config.yaml
num_hidden_layers: 19
hidden_size: 160
num_attention_heads: 2
num_key_value_heads: 2
head_dim: 64
intermediate_size: 640
vocab_size: 4259
hidden_act: "tanh_gelu"
norm: "layernorm"
norm_place: "pre"
norm_eps: 1e-05
positions: "learned"
qk_norm: false
attn_scale: 0.125
bias: "all"
tie_word_embeddings: false
parallel_block: false
init: "normal"
init_std_qkv: 0.0273
init_std_o: 0.00443
init_std_up: 0.0273
init_std_down: 0.00443
optimizer: "soap_variant"
learning_rate: 0.00632
lr_mult_qkv: 0.7
beta1: 0.95
beta2: 0.98
lr_head: 0.00657
max_grad_norm: 1.0
warmup_steps: 200
schedule: "wsd"
decay_fraction: 0.763
decay_shape: "linear"
final_lr_fraction: 0.05
batch_tokens: [32768, 65536]
max_seq_len: 256
doc_mask: false
train_tokens: 239800000
max_steps: 5131
dataset: "wikipedia_en"
Each number is 500 + 50 x the weight over its row's rms, rounded and kept within 0 to 999. Layers, rows and columns count from 0. Numbers have three digits each. The size before them is the row's rms in percent of the matrix's.

# layer 10 attention query, 128x160, rms 0.152, rows 0-127, columns 120-159
108:480485466504464482519385479517449482501519552517412498479560499496541525503505468517432453527460484488464564622474559517
104:403487511498488394422392531552488515410484471569510499472513549552487546507496450477461508515496433496537491456555638502
094:501529436521449506598521505485587536558490413526564532508473500503437566464517509588537471464514543563589534422518472431
100:475504493559330462519450519514498509419513493448527451425506578483489483542494512533448503406445609473453483488547518565
104:411438568525460437508530508496423463485568543494428581437586444502494387573579448549458484587509507512503459549512415500
106:505488469501460519486520467564525539507324584576533600545494523360535577445493518440497516482629493479538493504575461543
093:474535557470427586572450466526528516501524602557409443507530443527540464493488516490602624505481557547484439509545505464
103:456486526389513472568452572564475564492493456457501523488481483531537460480575517524493557463537489517517569498481487493
092:527572456471492488567578592524448422565507456510559546454480442668553507537465453450490487467438506541459463483526507503
106:509509407486541432483500489461507406498607551469432573427520568547538443493533536510522526491420566480397436494627477484
103:519489516444457480555484552483512520535652479479554558385553450503472465416480585485427499491549550395510557461499438557
109:508629471508449536520494529485448479455533428499521593430417459452574579547403649477445507433434481451601424440477542502
092:547570534512469534449522577395540478474467575429482424480494460526573560511474438419509526419446461435541549452453448494
101:439531530519530538537484519508422517540614490460499560482495547531544478624524453557484535464541442468457471481479506438
112:455352536509527546523482469503566525523496441508495488481481567593470562466492488524519490491545467516402453455523549438
102:539492491500564500507536529487513526535496487530457541522508449446523553462483396461563460519477491472544564510464480416
105:438373557511516467602438517445495460529589482586486444518577403577457514421456557532360551522518465528484536535467495491
099:510497457464485489466471468386528537460521483537587453511536397449582482496525492485538475504561472455455592467490515501
105:547498507551567470488479505482500562463533478481561439482451537499515555502447479449492558498511454477520388495532516454
099:457415555492431457431562557547552436493577526542548498428470553495489439546482488518427484517530504448562502534464453451
101:528459456455562544457520618489442504457472589484503517465489433438502497613550489586500558475536501592475499569434513392
110:594488561505545519566565535600437494535480457474497492443502500349478426508411549642517489490512530572528394506506477520
101:418581538473492442424414543504494473421529543492521543425563449568463404526589474496569493449553454471609524566482510406
094:375528536548470456532549502522585510508435361572528516445462513562482537459415438398562611500536470531552435518504473485
100:460397505511516460566535421592542442496492462483437488487445529517531533500499559571480529542458498597452534507451500510
096:566415481523492508518474401458488422538570417484481494470445476528446535520514513399502440467495487487532497472444424460
108:490494502555454453520417540563528460511419554538634560500404533488460558439528468467505509553519658530325502466471502517
096:564491568567506501479408506468464448491540481493493520514468439451561515504572515478565517518487487579550546443611609478
102:496448482548515522510526499461477508477616506486478484485510542506511518441477607574431481419413555569490449522475474459
095:451452462577464512641490486526490478561562535473424410436516472473581433435503427524530527519580451528439501533608450489
085:521584540453485503490571422494451517514463464577490433576442501439498589508453497517489490524418531537460547626504486599
099:411502516538488487494478497450539496560327509463479499619545515474473521489480422492518482504499545491499472492624514425
103:487527508534536492437446460471582531462529530483502504439483485527475456558439516473529444415481487430528506434451535441
107:443534503475452488508539567530511528588540500493439555634444483457480446534481484525530463474466495506539524421483528461
096:458478533599490537505530508582559453485536420410517506511593491511449411526550453520501464506474405552396508499507470583
103:399452465552452461499508525495533488476486495387457494497613540577552400512492570499454481572555458508417478469488536498
107:503389519583464506463565506553566544523531493538496501451584501504428413569476470587430566568571466422465547515393458549
096:575445445483512479394570507510509512533457486528515614471486550517517547455539488509441524531511529535496440643572464502
098:430511534555536441491549460520438601549473579456483527442470421474495517579514468519480399572516474461513502465452552501
095:520459537416488404523554471445425600476498464432596485516478515489535500534529529548497506458544516540519537531520527446
093:356598516466438480478551516456517493492419512500527552553437502512540552561461490600462451554565514387601478506462511527
094:474466477547506482462474518534522521566491514604541513496561545511478483435565504453383472488527517510550520493394544604
095:464461466493613513517552470492400469418557472630496510525567573534583568424532466408528486603488427470463475504545485562
097:544520468446439557501522563568556495460511526480465433535494543476517452530510401457418537428471568565465492551496552606
094:471432495550415513541521541499445557578510539467505496526545571636488467480483545569479466565507449515530472525523528495
105:466404502444553491551544586518452447494427483512586477493498556464466495529470455560507444478568599630386542467463525538
095:475493469461533522395449530534520509493479460467469462478508560536505477457453430400497527531532492551491482384575491503
102:432501506556546447496502411541562475427511547529657516492540435412471524496470509535541583505477498564547397506493527505
113:534489368426528439472530604491454456524422543510537618556464529486410509504469463544534462513480491511576477496540526482
092:557453455498574599476493417344528491522587535480533472472486490494437536520419577495546502569531540517510517573557441408
092:478449498500504471509450531534573510579558465499524494433583432573497342486486497473516509536522515526463582448518552477
097:587509482472535452558521549495444467601576496383507523432500502547501445614479483503448544557465538488492469512493554548
106:481527528505491613567482474528562541473572528511433507576465525494506515431572622506501578452551496619420539497427425512
103:523559529420483469580588426578551497474505463476518564460449474487574502502556562502515613561552547556451508419521465515
102:567460552392537543538470452483452530455423527534442485496492490499538459453554545546563513502523502493558491634430474515
104:504481506441415532531492508576519424463563457500605541408439577498430505409556511500516512535468454516609468445614445477
099:547557508469492503626433559547419504535511485477511485558414449544534595531422480475536577418579534547498464508468502514
102:470478495534490572505513552550485507502524563370501551440530492539541369511546444557475447485498468505550554485523563490
098:494606509462521556557408474497425535503546552504368445540492471471516497462507486481505506468488585595502460567451484520
097:553503512529528457540477538542531558467554468464507558444450533560488480537530607499497622490524513531598462519481531526
100:549591468417530490531465454474527521521556540428478531476512499429487428485524583476535518496468623440522497406441486531
113:460461470515542438455508503461603507476560507435403523490487527594568467621474565430398561532564476482551435522555511517
095:527440442516514454655460464614482493466425533476498540473508526496490467508441444521494612487566529527533544500470544523
100:507512540554520470526485534508403486522497413468653499506521542408506504579452444543449546433547589540490526542477459476
098:605469491484524651483462441557563477547558574467559382522454476588563445556459484529521593530590533491448527467522430570
088:499612561459443474454561457456430425490520541567495530505489424480609599479454497447519466496470500479479552444546463459
092:455479462532442461530563514562520438406542561475510495512475475537492529470384544468544525598515544524544433445591531477
103:505550480553360507570492532622458498482546452513547627511478459461466491480510490559543486536502519502497480476438409494
103:561515533453406486550522592540511495472535475549411474458484471517586560609549504476467582505593473507511450500523464424
087:526611536504577471523483607442512530504494520438527498445433482556509432520480516490443585452528507440624492516528460505
098:537364467406578404396559503520521470496433404568479435533538487468455442452498539475613467516462532505481530473449559507
086:473471456512521380423458532463504462449496492469577449470528558466633509528511478476438435602506525601486478490606553495
096:475452497452478565435476464566516468566560469519551502525498531587434492460479464489550549592510521465628452363502576504
096:465551458391466486376552536500506507429539352514538499474476427525471441441550505402470515504498448449488552478544477472
098:476474480461497529484562641463518485507417513604503475504462524588497522398528408597498486457434581575499558495477479572
099:520473489546375512487436515433531537532493548486518544471393498472537533511500533524517444479510416540507532582504387469
111:505510485470475486494526543545468486478484459475517485540471547567443475564479485510477506565493513427518540411506418467
094:514490517574470578487487527565447541478582551536451573507529540507497437411484509486480469517589587476525532510516492514
090:397553548479331432572536501556606533497551474442401573500514565459554546464514508480489543604545509514453470488492463417
107:432604475485477493516478540539464546498535470542526483589511529481456480503519512491556481526373525507625512541552510557
094:450493517541550491498581443562487445482507488545483449537497455517460508507551524575501458443485541538528460608561500523
097:465500537580482516523632501590487478477485531535529474571466594480505604360501476458507520501483458524526529404466534465
101:468522473526508486527481568548426440515452611471525578540461497558451493511620599515524474488519513478485483477514467503
098:475481402501394470563485427536560389509486597519485560455594504549403546504478468617557484562429440547473470490546473509
094:520567496521491515498512491519567529472524480544443383530494436412494439515472359496522504507456459505381455446513401442
099:448457382495475500522465455542555538383531555483533553490458463602487424507523495449412461491469446454505566545476506466
107:579528468440501488529488444483476558525451569493490534582401467542455464556504421472456566480518425472452499496528510494
100:504507490500514469455547546446519467484501480570564589493454502435428481512540508604571537533480472492589449502615500501
108:498401476505471493467554435483521512616535537472504444466560477455597516550512462515457535469509452519559562475535506500
119:454544495451482584485534562560502454409535456480487597527508524533440488444586528507533522545488501465569487531496451535
099:453505554478524588481523519492534464402514469480485446502547510475496605446446460554537435512478453523531466417496497518
089:475435567512444436590445576526466497614566537488547588512458511523437540483527483447486461481506596571501549566518510380
094:457550504480627468518476509545491511464422514483522536514463461448388573561547381484461531431488501494515413612590488501
088:426465408558541454466531546536568516428463493491505501450482472500363469509458476557548527531461555570526460523615472583
110:545621482548496504533415550564460556470594479524419506604473478563425499397528428482489455526462531558467475590535534518
109:508497509570464538501489482456503484527524462449480521485562531455552438474483584564425536469530560519457488482499462448
092:547511569422567556517517449439511447527513469553532442488460508579485413473517508531541475489557468540514406522469365573
093:440555542557528507450583529512561525593539526532526539477476531492530532520538496537468503517657515463478464502466514537
100:489495380556467549554530423539530577528496572545492435450520414552508505441478525466449523480538510428492481501507454400
090:448491537451539438372384444563533471466440497440507550468507505558548473480507486452463537527412530436497479507490515535
099:438386470479505373544529545527523486520537479495477574544528529542358402483596505606442514567481522487497543529509538537
094:462600516578506516476492453429466516445486588440547533474471491465519469593559488495468464467561520522460585513530506445
104:575496419581519528446504451536528496377471502526492577509506574497405554440496542442501508532501535520470477519518500464
093:495511516437481567520516553542472444461515467564440550517477506483475544496516451382529500475502542445473549534541526453
094:491555520510435465501441546505483517494466479457486403519472555489520503581455519533544486443457597523511470485564469433
106:576536480408514533483559542541464537433548469432536539448551506453438457532432517551466586481486449459492464432474502502
095:471546493469567468498535553542544563479503504510517478556613540499440454473529387473526557483566517468540537488424497557
104:498594563488451459481541488506507496505536437474467559528567440445416478510478598437451558514473451463539495483497461458
098:460495447558535533568576574657532475527434463490544513551508459428385461496625520499543432497474488571489503466498484542
114:529422527450555543549475376359463554488545541568518417545343492486527418555533614466490486433511499531591446491548511477
095:458549570531468495425511532505498485550600579516425529507486457493530496515504486484484465469528431449540550512488459590
109:534464555557515533506438532405541496551444564515510434485505546407579549569449446529453568427523493490499473592471406519
104:455435510439455500483480545571526541554456520571503514428434525555489458597531519642446493558542481570560548522570498539
085:527461488520450514490537403491485490388510554418497430535468522531592461560469514500426497521565497458555568439534393514
097:401457574564514413588514525496520545466517502461543445414613551413438465591508518474486435561466414486589516515438475481
104:450484510504500522442508429525500527487511515502578528476482515482385532506497585466480533463454506546591532480497512529
121:521522467446494536493553516546456410438519449539450563488581522516435501457524503496505489567487521487491548427506468475
102:632415516539572539479538466484490567550478532513519417521449401504424505588562503482460500558541534513522548433549513522
095:405500556449547462475562552538529422410529468499449580526465555422452456437536495525558414540456578492520485533515417504
091:477472507511453589449408484584509515475588514515498562519416453528492576564530513556451507467441444554439500526579453504
099:479512516458552516475537540501448494505438508463469584515469547377539396472459513497454487488413498471552436460587453464
103:521520521471495500476471445600557468549499474518415555500420508545587463461427525465479523449477454521542532550436398473
122:437512500558421521483539505506511507552492591448457469495497574479559499602518490582429468485496460478501401560402506530
094:502470512526430533524516547505557489575505493534491445460524492535510464486450486520594454525554511542460528535451562557
101:420443468473485515447485493577497393487547551605477439521543576395412478476551478537587430598493532521618398431493550480
108:523461467559488481530480466528543544564474450460514555515526447536591490627467484576400500516529402472558534526450532519
092:398506562475474473430466649422487480488537466606381480462414509537536521554421440434516511484563493549473612492511467541
098:491598500511450440398504612572536466527416519472512468531523540461598536448488533500439507463577488494531579396471458472